config = dict(
    vocab_size=8192,
    rope_fraction=0.5,
    qk_norm=False,
    parallel_block=True,
    init_std_up=0.0709,
    learning_rate=0.00244,
    beta1=0.9,
    lr_head=0.00817,
    max_grad_norm=0.5,
    warmup_steps=323,
    schedule='wsd',
    final_lr_fraction=0.1,
    batch_tokens=16384,
    max_seq_len=512,
    doc_mask=True,
)
Each number is 128 + 24 x the weight over its row's rms, rounded and kept within 0 to 255. Layers, rows and columns count from 0. Numbers have three digits each. The size before them is the row's rms in percent of the matrix's.

# o: layer 7 attention output (transposed), 96x96, rms 0.0894, rows 60-95, columns 0-95
# v: layer 7 attention value, 96x96, rms 0.0941, rows 61-95, columns 0-95
# q: layer 7 attention query, 96x96, rms 0.12, rows 64-95, columns 0-95
# k: layer 7 attention key, 96x96, rms 0.119, rows 64-95, columns 0-95
# up: layer 7 MLP up, 384x96, rms 0.157, rows 0-1, columns 0-95
# down: layer 7 MLP down (transposed), 384x96, rms 0.126, rows 0, columns 0-95
o60 090:112104144126140168115109120156121123094126122133124125128114160095176143142134170133096159123135120158142128131160122087093129125180062136146146150163140128133110103120125119105162178122103125153108132152152167136107124125065135132139124120106093132090116116144111098173162121072131116121
v61 097:130166154095100133163105128128099142140128126131121109117136137112125165105100119117111137172157123088162125086139100119141138159122129120131131129098146151154155141145141132111087091123122150137145106047131074123170084076110136175113103125141152135091116118127161109121101149122095112132
o61 096:144133150148162130078114159113115153121087102116145154114124138069129120139143136130136122114143174109119120146159088147097142118122109097133144202123159119124123110136097133159128138095129147083105123165148169137118130185126066147153114166106128105129116116116133114159113145105146119102
v62 091:100114137129115139151143087073109141173121153118110125156107146138121149135107130148107078132089085168082132116107138160136095094134111096102137149157083089104136121170149161145128150118124121139132161175130075120167119144132096153113135128116146131119119147127125147134182147107119147135
o62 092:159098147159124089108169131176129118119131087114142129122123116146139112093135117095154195118148122120134105130123118098131094140121169126070135088145165191124115127079142146102130099130117124170115125155091120137112125119127172087115156144133136145117136116129148169121106145150156148134
v63 106:079159120149122143122125125114125145175128113094126075179121130152153155147133077122139164129092112146160110085095136104118113106147142087120092133105154156144142136126110139125136153135134137111127136151123189138128100140090142184137104109126115120086135123107141155122083139142125160174
o63 109:174109121082122110129141158137117125127133139130131150147113119093132060067137127174132141147081087143114128113144113110113106105155131120135190155116136149134172116123151123137139172121150110137138145107153112074151137116094145122174116134120138155147125105148124118132155099091120133077
q64 094:140117163101137078148156125106144135172117135151173090162117184133176131150113158130116127149141155126134060137133139149127121113108119116135078132148135136120095140111110119127088108143166132133091117112117106137134133147155147116127111145105150127168141127140067158108134107109093118075
k64 105:089131137105107115135082150185107163074146110124118143114110145149125134114166137099127162128123135164139139122156075120151125119146124170092131084116138146202174146110172143182128142131101105141138083125120161124140124136121122119126134140145132103117098131155105108119125124116099150145
q65 096:159111149082116103129167149124137120136082107152175074165143176119142117139096160176121066133110145148117125110129076162129123149120150125167142146130150128133133105112114152149086121110146112135111153120118132160111139131157147121110138129115142126138100088156117123077103108116114120170
k65 081:126116142114124128102132104112156076130152152071120158095116073106095087125124126116148157173096122154107140159167076115141108131117170124101143166091139150144156155148107165126148126156109139148123143154113112125107138141145085157135159147114110147116119157123115134167159156110123133104
q66 072:133110108104115095125158127128139125198114111124190139127130125145134140116118138136116135108126171129129082092162119138124095104108114176119123119131139115133140124093121181120092094142158110130084166078175131124137129131133130159089098156106166109163101113155100155124133127131093112114
k66 113:145141131163131136129171106104137084152131137124123149120163089153114119141095134120150126107102122104115111140104154117158134136111142075138137160144128114104120099147111072118146106117132186125123150151144073101156130145137100190157138113089097172126183159132140131130127151134141160112
q67 122:131120164090126153151130167137148117092083116142151125132133154138130112121140132160119113133157146197111149148135091112111131124130127161166149136139134127139157111134152187121116124102118123118143163094102178168088115120143138097129109145144147094139080102133150091104088111134111095170
k67 089:142177104144120149147126108163129165143129122138153143160123144137116116161135089122150127086111081135147139122136168133136138109159140080138131124103105151098103089109179098135121137112093174145115102151100126135171132131098169141072115136149147120169124113103176115145155112145124096134
q68 113:088119126126109091076113119100132137191121156093166144123107111120150126143128149096108138133084144132132104135129095140120091148109106140102130151118133125152112148124106147146144118164152117142109145156183130088166126131126131156112130121091116130165121130185069158154136122096125153084
k68 095:133094110109178159121149139098116098152133113137117142118165113125127101116125152146172135145098126108111132134110139118154120145122162069129150135138159117135123154131113124120125093122116118101108115116125056130137121152166077128136096166169167153171165128141153141083142133112078165118
q69 100:142146158104108127153120124146138129100085117169145116139137157151155123093130133150092137134136169192116127133139096110106133126111116166126120114140117130121193089125132160102102142152128079135153170078135177128157149108142156108141156150122138131104093111161113120113077098141123115125
k69 112:132159122112124119146092107187114125129113122134125117130149154157126102157127132096120080114136157156140130144111112128143140089108071148141097123086113120124139085144157169126095151137115105127131132142108197157123082141133157116140110149158135111118085131131123132172098096164138081149
q70 081:173116108120126124123145136125125117094114085127153111103128126100118118111137114155112153108120128175136120096161109080150121104114149141100115095121130094123159068108142186092138159124124082162115110132113138187103127125125132117096128162128170123175144141165143135142087152138151119153
k70 154:114166113120144135136104123128119176143118093106128115171142093118120122117108134135169075092125127164155175121173126158183146080130105134139118148121155129132142072135163128157121108160084148135115146132134151117135100105094156154107106130155173109140097107141134115131103116142125093147
q71 126:148113131108106142152142124150140125067131101169141114135143138135134149082167150133097120132164152179116158121125088111122133124156105182132145115141127136126163072102147140106136171122115116127163146131131175165105117142123148109141136132139152122094082125151133093126062128130134106163
k71 074:119167088135161142146100063169127138144145114162123123102139124147162126111119126104103099078144158130135168123121132161116125120121120177124115135098138123114158133080146175134108156147132125116111122134105156143107143093105171103163126095109144115102124110152111119192129121139139098166
q72 144:138126115103100132157134143145140161100097104144149104119131147128148134093154146132093121125146133181111137112134095102118138120148110155124123102159150128138162087105147140096128155118098084144147132109135195163124108144123167074131139122139134126117086107171132114129066093159142131171
k72 088:134127101110138107130127077159136123126127104131102111146128131131148124134115138139157072072142140150125149133132133143159177081103119150127133139083132127114140105096132166172121125162128153131125145128106138159107139115109156140127109125156132107120110102141144148235130102160165128151
q73 097:119138147159172145109120145165140088117159140115094172113105116149099096157105090162142149112094115141139121138136135136111092154128135135151160162152129158124123163160141120145149165117150142108149097120151110106129157123126100164145143131125104157127156140073120088090178129081108112102
k73 140:120097141153132123108147149111133121149134176115136138089119130133108108168136148125111183168114110102126096149092140132061105193141157123115127113159125125147123187162103092090142133122140117115138114125125108107132147152149114092130152124097107161152154138104109114085153165115108129104
q74 108:127130088129107164153079112112116147114143155089107144121134131139104158139142176101124154167128141097168120125160110149129127128144108132167104121141164122130061130159126116108132164161100119112111103178126155165143090159099118118120108175127143154138071103136100111129125109106142113125
k74 119:137132105165106086154144113095122147157160148130140110172117175136116132142112107097088150141148138140109080097149130160125128128167128089084106133145115063129134118137139135117112125086114114157166144144091103125134137137097133099146132141104095136098133159157118104149117128132186122087
q75 117:105160116133122153118163180092160111104146149125120116139155125117100147115093123109116072102141121103095166095112122146185157128145128152149119112131103133133117155104155125146102148118177108141111147139083109095157114138129123178136128128143125124072133139103090122149154121086134107086
k75 112:117144113101132113109189170107168097145127129122150150120145142106096133109079112114121097110129134152106151115087141131171102159108146083188111133125130157097121140139126128138116110083163133131110134171128060138158117147120089153151133169133122130097153143095116133130116137121110151110
q76 114:113119116145109102154131146131143142127139126094164125127147106126118155110122164075165144150142061091172086111122106103093136113149129126104107153087131155176150134127113140095143081094156148167121130122159133109138099134105143144088181103097124119130106145140126155142163152148132139133
k76 115:117159153154108118145139124124155130109115096078099130115123145155153126160124161117115122120109104134094130124156109131167166118160112125091094131127159138148118119095097176119109093160108087136131150141124171148096108148189115151072137123098116106157119130147124122138122072122164112098
q77 106:156165129101156136151156160081181155081168120106131126154140147096074157109105082132101112085120110158111133145149109118143119119133107115109114153149080094156135127104080178104139105156148138149133128132109108129122122141126131146095128124120121095098111163126142127127134144132150130176
k77 104:100164085153132125146099143099111165123110125084160115097151092098119156143103110132148101104142105112135120141116128172153131140129104086163103166138171100146148146117132151128153076124160147113102098157143103084133152154119098165146123114131135106103125108136139167123135109109087162107
q78 104:122114128128112118121156151129097113161145179134121169132123127089174105102147204099153121137072099080131137143094105123133132109096155172080140102107132122143142134114113142115118149120125113125107158130126117122150122097134077105106121134124147112134144149177146161154138142148149135085
k78 103:128107134097146105122151107145110067140125133110135170143158130109155096098124155117151087133112142135092128118127094091162136114125165123123212114128112124133117124104126179144089112126098110131136136161112147127116146083182120133110078094141166124104154135159145124146119102131123140130
q79 109:140100133149125140116110106139169130127178113156126100188141133162148133110112101116083129131116106168078136078112162126138129125166143150160142124106109122113155131141133168131128156110136136151118145130121140103121173104129128107120142175135106131111193186104075133139143108117140108142
k79 108:112138126173154137116143142155145114152153100124088127123123107108131158085118146148148134102130124108131121135057118101167141139065113137118172148126105146097150116131117089125147123184184135092150172123122120086140136124124159126156134113105119107124149106102097096159148143123112127159
q80 103:147111165126132139123157112105168111084136107135134157142127101140105160152111105133130136116147112115180157142135145095118092154145171146116113091111068146135121115104149146134137079167191115186117145082080118106138132110109096115113137143115116113104131152117144122140151153129121098115
k80 103:115140089145159159142135118101167124106099094102130115114125077119104096146080119132133094125162130110144194119129137148169101158156172153119159136115111138130148118123151147142115128188135143126105116130109124116161101133142119119069136156121097146121123103139141085127147143106131081162
q81 100:145158086102157082083164110134094115151113153131120133141120109142131135119120155110140117112146128156114126100117116141131136121109145118120114167127164078082142137063096140165128126094163153129140138122103135134106135106143136133149150083112159096194084167108153105150133115136117149110
k81 101:141145148109117091085146118141107072112151139167103177118155099122112101134133131114137114076141149113110135152141148138137139137095140126111132120126150106132132100079094125133169107084143146155138113100111081096104155139159110151131124150146153070138089119133175152136154156147103145127
q82 109:144068093138101164137123134113102146117107110133152135164109099130144097151108148146110140101088129119128154137159167145177164111147125124155106086149166141135106106091147110119081171132107122129108115092089097167102141136120111113149101164155138145120149108153144178116132149118130149128
k82 110:128124107099155129095167109104142100128151129126132095165140137172107121122087114192137111109116083109101141103104166142162143149131159089135155144079096140101137125132118098138095155098134136138123140120122043136105159134141138140115153116130147149141170147102132129166138128115108120137
q83 109:147162162136162094122101092107131094155101164116129111123152157122125130157132151097167120167138121117105098132099110106105083151128154145153150145123158116128090141138102104116161118154111106130164111140142153145121110160155144138113145136091124165129106138116045082150124097128135130098
k83 107:144146125129112108142110119141105159127122151140119129133139180122145166117128161089094181135142132123132084101143092114087102139143120149118133118154133123145122111136086155118121154135124089131151119121103224148141108120094139095139147156127114114094077148162098108089110140153121135148
q84 097:111127087141127145146119139159125145130139121144126177134113161143152113183112124145136171112124137130167130123163160127129130122123087163126115105154163128138133144153164057129090175107090128080148110120132113129098116130092142096150085136126137132149105116150141099096095147090159120101
k84 100:111078104118115095118134115149137135156129161141176118148125149178153131160159099113059136141122112137132114110125163111142120145161147150104098095146122117101114138138152104136092186111132147175126118156125117161084100155118133083133107120106137130131160116116111133127135136121162075102
q85 107:102171085164144126148137173090158166090158141095143111134175117137112089099142120116132115140126116125114122096152102104175153112165113106137118148184106100134146138087148177109139134119150135127116095131130149158128133172121102123115071129100122109123124145138169137095124134135107136124
k85 113:098144134129095113148150155091120128133128124127154116107110137125130131135116116131128126140146146139079111134154119127127176153118110055136101196122173127143124131126146149115131149077153125109088127177150087121136175156126135135148125092123156117172136085121134151121095161092091151116
q86 106:128166141149132090125097147124118091110160146123121135121147126107112123103112126134116096114128129144106175099109102125136118153121102158133090160174080144133145170130142130115141149139178140121169140160098162102130128054104171096150168141090091130143133141138102104130134097120133099121
k86 105:116118111134132102128095181157101165095117114101165154093132144112145099130166141107118122123141158164086184184098117112100115160136079128159099133164141103123155143163133137135137120111132103101125119148107166119103151139122142107162111102131104095105145126089137098096120119150125104131
q87 114:093091177113125159114097097103116172086136140107136128076148105121139140138143137119133140158133154107124117170125116097109100116097128175102150142105116169122091131083096171128170105147075121111094114157142140142138129163127139144102111153109139149111132136118107144136149150100114096156
k87 109:134113138123167156142087088069116128147166122088110116109139115093126150096135119103135166161148138101150135101150106185118096152135113129114161144144134130121129160091132157112152135127088106122140143103195152123130144118113150104106133115082115141123106154163124088130109106157157104135
q88 103:101159176161132122125096161160093163117109134107182108127144096121117135150121169107135081122135170144134154098157091146106104119149109132136145167098126097106160136130163128157150151122146134118132138124162072107133090105088131121143095102142089115092108133110141144147099132111120141114
k88 101:114139122093164159137112132127128113113111183143112144090127089121111079158106177115094121122137146105149128129136134149115116125148139119076113184126125139128147144143138127139136107116128098101139143148151067118100094100177127134153123087178106112118125165108184139126110125133088122113
q89 105:128097145097131165143104100163151129140073122119150130095108163150140149160118142158117169157126156144136112139101096140109081147090121142115162102126159148135094139163127096091152142118107121083116164143130133137148125125118157106144128165142109185091133112132108133094099150135126177141
k89 110:110089126153150112154077122144115164153109133125126087148124133170131129148145133137104173177126136145143097134152136091072102138137099145135135093107111157136134132113129141111131133132119138141156108108142168172150103114097153102137153137094137173084111162132081087128125116155160105100
q90 106:128129113106108077120128084126105110127123150172127137113097117149134114080109116109133105117091171130133174159095135130123172129101164136127111126119082112111131109149136141121143157127140116141151143136151116139100143089148145150199152074166152117136154121085139152150094097156133111118
k90 104:167159153128140123122125097157112118108143119136079171125128095141086103084136132133181087093096128133122164138146133118124122113090160143153126101146101135099124108158126101111118107098111193086144101138138121108117152101157117168110108108149117101118141148104177137131117156152106123144
q91 101:151076154100126143096135145134123159128129135160159107137124128144127107114112110128137104106169160152140108132099124122143174070141112157172142176116132124116154160109108121119102166054129128134101144127167112162110092130145103176139134126147133127114165154119138108121150112106142113176
k91 104:115167177121154095098099122134131136116160110132103126137103134105175166063147167131143144118120138112125133094114133137115130120129126139167114150116155132106104118086111093153128102136162113117070103106164098133145140107170141157148100120175149134139137146106141113123131146110108118062
q92 108:116140082112128171152135172100142114085116123119139137104095103164118127121125129128076107125110160099110191178117109131178150150135123138131122143166094090110133107122129133165124170095120073122117130149091142149123114137149121108155085102156148141142151131102095131121096132135123113123
k92 108:143139090125124134085129125103139123149141124138129146145137097129093112122093079116161109119139171145106154145122147154133138140052149086145133159146142112098126134174135116143139104079139169119102098175141074139117147144153124130149138144166158141143142156078114128133123139129106169129
q93 102:129087142137103124146128100138123177153085143119157172121121156117121093128154130100132151173175136125154118131125073093105128122135136105113126107096111180110105132100122124100094135077130101172109151126149131148146116171077112138116121152137160157132108127089161127107123167112137126115
k93 100:128138141166107145134143135145160152171102134131132127130115121148146141124111134075108155199155110143090143070155100112103131122145128132122122132096106159158134136086133148105088140099132090110103091104128123151174113139143161094095119124086140133132117140127160113127144153156155099083
q94 099:146117133139106171151132131129108132108092090110130170125136165096166112155146090131131128141110117127122138125083136139131125183126077124182177102156148148085124152128122166116124157115126139109118109107112156123136185122158137105136172147102136177139114118138116133085125119129080124152
k94 099:152103154141139128147097142133130160142103089140138107104115160152153150110162098115103124176127126157125099154102112131057116133147099095167163112123117127131126139143141141068142164122136095142100112139098170134137129154133190104134152148107174154125097107111105155148146119140122125130
q95 103:138097139142123114146141113129091131111108133137151105129156155118121115135111166102152143170173124086088120135093135115134101144152153103142147148154165113138133115142140105109145136082125112159128104116098158160114158138156120104138176094135150169093114100128085144086172151172120168154
k95 102:151138146124121121109144146122107162128121088141121089145112162164174131119128138133098158144159121152103098119124116123110140133117150086156133088131105141185106111078121111108078127112123103125157085145109150171131134107141164132116162143103133134122090153095063161109109160141105127141
v64 087:069119134119072102110103140162166163141092155125117128143172110143119149153162163117131121128147162117099180140144148144113156133129145110146136087165073124112105137146125132155153119131118118135125101140131149109095116186128109073117101138123141132132128122121148139125071134161117125097
o64 087:126113106130135148148135135113140058110182126120107127134149149130126130110120122112114091147141102112113133150143174120116147156143123163138126114123121150116147142077074161104129141122133110138146136086127149166109147139133126070116135180068102149109129187155098112100156134125115105156
v65 092:148133133157098190145126113124099116124154122161150140138156138155164122129156099108118124115138112140141155101143086115116151122155103090115149114112060067171142133153133106138099106150114121146161149126133125119139082079105154133141156116135142150157151146168143137117088108157099118116
o65 088:125103143131116098110125174096163136079147146142151143122146095141080142105136148141127136132099126156139127112152143108105135124116135145136117142127104102144114139159135115160198110116169097149141115136119145055103145131168142141109124120122081121104126130115096109204138107125143091148
v66 085:142081120132117062142073133149104151114096134136115128089136108102132100128120158061167132142134097111121135165107146148109110103137143137142096166108076079117172132109150132122112132112114127128121077130100134152146113141126101107155153096102152112133118131146148111113133133133145082119
o66 084:105089154136124150131124121151128117124109110105115141136159128138136180093155145110176141093158129081089143122130130137087145137154113138137106116124127112125127150075150135112159100076150118126084127145069138155112127151116160112087171174119153134149125172132128135103144095126114145166
v67 091:113113131117129123130140153137170146123090138128071133099157150096142137149127170134094139129127142135102125140127114123118130121123122144091146096159119057160101089146090142123121162130095180122110112130146081131170136131128072115096133155141120115109136157136127139143182161100143145164
o67 090:140113131116118123142145120157128156112154131141140154147082138140086084092128124153127103117151104164109142127143116116110129116137125134122198169090145199111116133083146167141147147121105129158132100085118090130132142100085167096124139110124121115144116109125142128061153152117127151130
v68 105:116137101124100138185115133135061128114115163157140159141126109173098155145174119102110137139128135110120119070169069115136131127165136117105162097135113099111165108139127138142132156121104132086117119142120121105125107136091104121104171126121136100126125157176157118113087161126135122125
o68 103:166081164108140121147148157102187117103198117099159121139122160112154116084070121127127129121126102125117158118147136115139129116119115117133141157135104147113158161107124168111119152141150128146119136099072127106128159096127133116073101094131122118119145137135077119118170141110137134132
v69 102:144123118129115087152154137090130164149132142109094088100090107116150105136177142139121116120136128147127132167102106096101095099128110095161122137108160077087140153146117141135142162077139110099098137179109123127160118140159113128109124157149138130109161188128101128138096101115135148136
o69 104:134106177109139116135133104147124129117095097141090117122103094185129122126114087107171165134129111132134151159120164121170126122103137128128189134097134146109093074106153187157150106135098140128110139119092129134148166159145105123126154128152121130118146129099099123099139099104120172123
v70 112:125101131105118089126085115138088134143123136163103126147108156147161136141093141130155121123157116099119104129100130155121162133153124115142107126172123130126143135135117109122063161112156135151088167148141143199150124166091084151112132095116159119123155113079154159147140109116093120116
o70 110:141111125120100154119149140142122118155166135125113151079156120113115179114148158094130124143130119124113145131141113141148107173126165155076146064104155107142133105088128108142155064133146124148104143152112113104131127121084088098104122157111161144118111150147143131190132145121153120127
v71 106:129129132089128106067131160149149147133150124113091139144122169147166143104045140151141140120146101106143130086129138080128131145136173115083096129100126123110112119125111119111142136160130092163134117125139113138153136127114143079155157081090122112142119115172132150122101121118169121127
o71 105:141102142115125129144169112118102120111156120130114117128140108111131154156135143149129071090109101139136154158109164136085149143164122143110096122160089099133125114115164139144145134108158134149131158119102086153146080098060144181153120164123135121181109133148134123121126154104136083115
v72 085:118103099174125096135093128135138140075116158146150101142158141118134127121166171111153125110118152103107138097169121186153135108076160162113122116132143130093142147082094125133171126139119128072112142127128114140098156121137117119101124166134121135142129133093117158107149170107170115128
o72 085:131116107117115116143122146146166111133108132101123155206141150142165077130125122118086125124143143084122126127149094142134116121100113166124134069156123161137118139099124182138097101100132117138123118121168132163148144135125153109113121093099138086168151118151105135062139107144125141126
v73 102:160100095142158132146142093110112144102084120178162133143115167082115105108122129124131114126181134145162133134103123192145133102134149129087092136170125151119114149122158112120097128124107134131105142107167150118123102162105081131082165141122152115118117134133116121104167101133089125104
o73 107:132118145144089097116127166135144126169131168113103115118127148120156147089121143074149132114125140126111133101175116129148123124114180125118105091117157120130171128092147111089131115065140124137120120144184138113147131124104117132088114135106110182110121151152152154134097088152164160149
v74 089:104122160138135113115184163083096115125143098106100126187154153120104155142134080147144121119106183189120129112175130089156146157106121128133147111093133162128146107172115109114113133161101115114136123119103105146126094185146139114111115127111127128128127140119126154121118113143129083128
o74 085:118116121133134136135153089126173091126134175128148094137105096132155143073105107176129132111054124125154119144107133171128125151101129128093142136131121113148116097152134101083098155134153136150192128127167123087155130085130144136148118127144157144104138146134131111085147140116154118123
v75 099:131136115111094129169082115149145104138093134185108140115117163120118076108118115116080117148151144136174089152129109139137145131118131141101124111159098121168165124147152125125132135133139108144110170178140149133095124086182131089121148139137120161132123153107100138148121112143093086099
o75 097:173148180127134103111134131135117122102112114116105154131127122150113126112115167092147135139125063129114196103131118104126107140147120134113072097083174138158143145158126135100142160147131135114147099100140150121098148130138137099122138099134101154106167126152127110196094110133121130145
v76 095:121134116168140196106146104133115147107150120146162094160166085126142163133111152155116146144120089102126147169155115155111132126125113072114134124123119119171117134103152105138126109151096114174137120120138079108101104107094111153081124128174106147141127133116107120132115144164082114130
o76 091:084131081120131124137122165102167153111159140174119186110130139135106080111148137088133130115126138117156127109145156125146134135092153165173116124148145157092114127167083119154134125114135102090133098116156166099126094126172142117109103124105140118091108133093119121159147106145113158144
v77 098:126184140111138079086135084156132122151131106063107101155102113155133180154117097115107133116127129142118115159149108096132122135123126115121156099118087160129095131100074155152187125120158106114088119135111128120118131083082115130146095153142110141153130144129147118118133137123143123115
o77 096:158156081143136176158119156080140152097149087149137157139127109110124110166092121150111114147160112119137149146099146163127122138145129122179130115139134168166102119156103111129100130151089138141153095107110114148115099159131143113154142130125140088063125085095122121110109129131128116090
v78 110:154123107144123122164203130101086114104135145142182115152118153157144129127144151103099135126161149110083119146104105136113106122138127206150124135167145124070113108112094124121161132148134126116117082116117124134173142151122114116115099126146095113127130136093136133127173161136111125117
o78 108:096120142138084128166095153150181138156118122120102122156125104110130147156143118092109140119128156090142153136166111112204147130103104113093128133094132126144126172081155169096109120113142141137118153127145147141148124124112093129152071146126121097093100136123099160112132129122140167123
v79 105:130126135123111143094167130097134137138129119090175167140168110133100167164154084115149135122132183185109140130133103135103126139117126125125170160135178121120118117132101167110113140095116160083141147098127134105140111110146135140122099153143088122133109128155151118130188161131118155165
o79 107:112137103123147136129075147132153134141116151128123095122109154116137109108122072178094118139118174169124125119156131111150134108097084118130166176164108125141119122143143097113116171161082109172128096137136141104151167130132125114147126125175134145123134120136149144073111110089097157115
v80 100:149108156136127179170154122093093153137149130129127085183134116108110154125122117100081110144162147185112114137151123149120119128112148115135134146120176097150142096161145113144111092113141113169121109131147080117146094128126164101114122118119125149171162117106140115126153108131169170148
o80 104:089092122139150124123146130144186128120147150115070142146110103138119143078119105110105148127095104101130173135169135128157153099134114140104139137136077137128117143139140121131164131127137144104139107131170128096114116163147075193168124092138131098140125155067149137138120137133133137118
v81 114:090146145097122071088069086124171117148106106111117136125100186098138106111140095163110121124120162131122131123136110116112120147113106121126122136128138143132162142127110168138155152147134091070118147136154111124078132152123115160135105143155149127097140118126077135126071146114111126125
o81 115:165126140124119160104120109150120105151113066148121120121105118169144108167109126178110101132118095174112140124093143129150148137123173133143140072137147143126128084146082141110102148142082109149142119115140110132137167103129123089141113167113130158115192090146134134089129127142133132135
v82 103:152120139147113137114173162136129138130135125133189130125143183106108118165179136091105114150128172142137172141130127150139125146080143139112150166118123121093105124158136140104145113094099130136143139073093153115127099120083099091151099095151130118126127105145132153109120136150154123177
o82 102:109125122132083112128141159105139123163104167161132065161129108119120169075149079128140127105097116143138131107138091117151165135132103133120137163158115111149165126108112115063128164105115110156147117101168136128135155190141127156110101145127122142137122129147103163110126102140109133128
v83 099:139132137160138128165101123145115144138093113167141146116128149107103116129146110099106115139106107123136125100145124123120101130125125192134128135130089050080192108133114161135115131145108144073129144135140110132137163133153082102158144165106158116160086161160126128116127121153103125111
o83 100:195105184146107100127078120156147141090112099142149118127149113114139138096092113128150105116120166141116164109163080132106134109129120077142121108145136118134148136109157148076152158127145148122140132136115120116138147102142166104130148108126093147123143109130113146066158134132134138178
v84 093:126092115144146064133111159147113140080092110144109156117138152114095127124096142157149129119134144133161132134133139198124128137101147109076105134143162165100147131139141114135134149140131135133137135098158117092109142124177158137137169077136140141159121078130132096136165105152118103160
o84 094:110143115133120128132181081117136106133137141078122128125127162103143130094149168096111129111102113136121124103138096136119144127147130141123069115145138104145119102139151102114109127095144134102110098166123136144138092113155141146126175108128153143161174137174161169104082095159101154176
v85 098:099169182121088152178147092136124126149128153137127083107103128136134122129115117143096091111095075132116105116096127095101123100166104138174115100098136112156144145084128136153084123159168095107115169152131139147125130133154136117155109136138124138132156133092141115125103149113129159161
o85 097:155109144102157152127134134128110127103118100112100139109133122122096105171142112116114159164144140149127140132124105134158128144124121109149137099112094141112116140155119153153151063149109153098131117168156099139104144125116123090161107135141111110147136107058131113186187185129111090138
v86 109:151127094135185101128179139137139132131133121123125114078112142150149141144164101144158097140116130109145126170101145096134119134090147174157145160114117094089137109140122120096151130092141105155099102123116139074104123107135156139162128127105108109149118168153141152126187113150171146117
o86 114:099150116166097095148121117125117154147076119124160113123129097123093148122130105134157166095150152124156137174134109198141120127129115112101105160157111112148132115119151133165132116135121130158131151117101148170128137138135113156141164112156085134134100090105115133091056094135144113133
v87 100:144124149122095121124099139106138132148111144114112120151148148159134115102095076194139102117139123120129122112124164060132105108141156095167132135101075114126129147155096139108091098121125113125104118190126129099114136143115167152119112140085141146169137149171094145146116115134138102134
o87 100:100099165154172112136142100138133129131124111158131111112136082159141129173120111147144140114120132153126102156147126172064124140131139107144106102149073084142106101130142109140182106132144108145165164141106115111136135135113134116149146157156088131128140113132139053112123131146155088124
v88 095:128133151125097172134148110128134157148088167110166087100111115112160083095120110080112122113104089121139139141144169146132102121128123153092102106126125169156092137149129135114091121110152116105073062121128122133163139103156088118149152127131132143126136162116142158146115133171126134131
o88 094:108145124118164107136144143129162140089082138125081124115133122142080120123104115125152132168151141133102121096156145142091137114137150114128109108109113146117140150109108132171119093110095166108150105129139134162092131138122157117089129187118135092174113098109178118178168107120114159147
v89 101:102116136140110149106108128137117150131094147063144146141146118175119140136133130067105127108114103169181122133112120098116149140133097135168178118140140130107122100179092124115130103131145153136083122127140118132182083109121107114145161095163140138131102127083145117136134120115111158156
o89 113:129130096129150131121135118121186139123178166138093103118143116128095143124094142105088137160118087136128142114163146097140123124148104131131157150133171096111124146142095091127136136181101171127148097152097135126078128131111155126129141130163132119132077123089088171136139126106139176118
v90 096:116145161127100164098129140126149129134098121101159169156141117139130148167132162136138109124144122158105103132131118109109150099188107105136149094138177113125096111138069150081090125102107112111166158109111118123098107131155187115119106102124107099133140139140156120114111156135110085106
o90 101:119127107104145111113093148101144080146160113102108135130126121117147137129155120155083141131097116172144103150186144138112138124111078124142102164125090125149102117102156109152164171155147090132161129150125152115137143112091136095145107159124138161134143152143110080123178146085109133135
v91 097:162096120177153137159157118107083122141113122176155070119133107140125141133149140114155111142108113126134083114069130110103162111146115142159133152110113094113135127121114120146167124137119102121138163164098113097122098113144119091143175074105133159167149135133137107132143111155164131141
o91 103:132110141138129100130117155124141133114121148126125123125139111146119140103115105077132178106154103089169149159155114132166108135099111134078113142150102102118106134169167155141163082128173128124120121178086143119116129127157116169142128132107141110120103158076100120125114123149107119195
v92 100:096096136139136135116104135143173166169084119096077143081152141097126115111120152128075085116162109151112156133128128139112129147098157152102159111147130082121122164136111129134134096143161132127142150137154121095080114143116112117126119129157165111145112120107109120123170148132124149190
o92 101:129110112095115116141148101153095103121155124142102111142107132148121121101131106150067124150124130151117174109156119109118144112153138141173120113126127154136163120117112130103156143124119129140133102114123125165140151131138146078169127114107082151188111113083131186075094148176127159140
v93 090:159139120091122126106126133107120120126114098119109121161141171157128154136138113120170158121127174099102143142141152172137131091085182102124098136125146140129083152134075109127115140092092147084097073133098110132120152123106134142120132099106106168121138136153152185139135125150138107118
o93 092:077141103133129116127128140094163140135113169149145156131139106116128118134113122154143112093172122136127088139130107174078141145133137165074149112118099120139096108123127130142133089122131116184111156143111133117161150164123131143131112140090145086109148121185183082119120096127114139104
v94 092:087105138127133103090107115157103128126105120104141117166086126136090146158106119124145106113133119137134148168102104143139128135136142106104106155132129125146125117106218129147129120144146115146143097144150123153166104136145096107177102099124132157123099107106055077126157131096113126121
o94 098:142143131122131183097157129159127118154138118108108123092107155096175137073139162092143121122137124102093139132078143111133143152118105140166129129144177140119140130131076136077129120142129129078109088138149137151086091157117143139134145140146171123102119140120167153103104135119152156131
v95 101:127121093153081147115097134135119099142120143134095118138120100154174142085105133121140140125141137120148148090111177144108145126156134135173099094151125168090162136138101106138132129141129156087130091103130120179128172136118073170104150166151147126099125121134117149134113166113090119109
o95 103:115098103117144146157133120154124122161150128154112140113157119111150108163094148137122093127131164128137092102127143113134095109106155149115179086113147103102109151133130153124086107140112133158121168123094122136122129088096143080116116146072108104111104160163140149166164123164178157123
up0 113:097132128136158094116105147089117115170149135178148124152146126136128126120123098128134096127141150113154135144082136081082141107122149166127173148164110127146111136121109141103144144109113125136135135113134140113194141161179099138132111099086130179125136127135161120105154121115056126136
down0 112:140107104148124129115132113131130124126144127122121122155193164160101132052152124156134058136169170130109108158134130106143137101124100106162142151142120120156093134133111124092100130165136110132120116125099116108150120131096099137088114130125157125153092109162162159119134142157168110096
up1 117:113104161157106118139151145104103139135174177103123191103092148115135083159118128196130138146138118119137132092110153135116119135142109101068129133129148073124131127155092121139131136149139119111137135144080145121120124125128126129143119113123125144103135148103156119105181115141066160141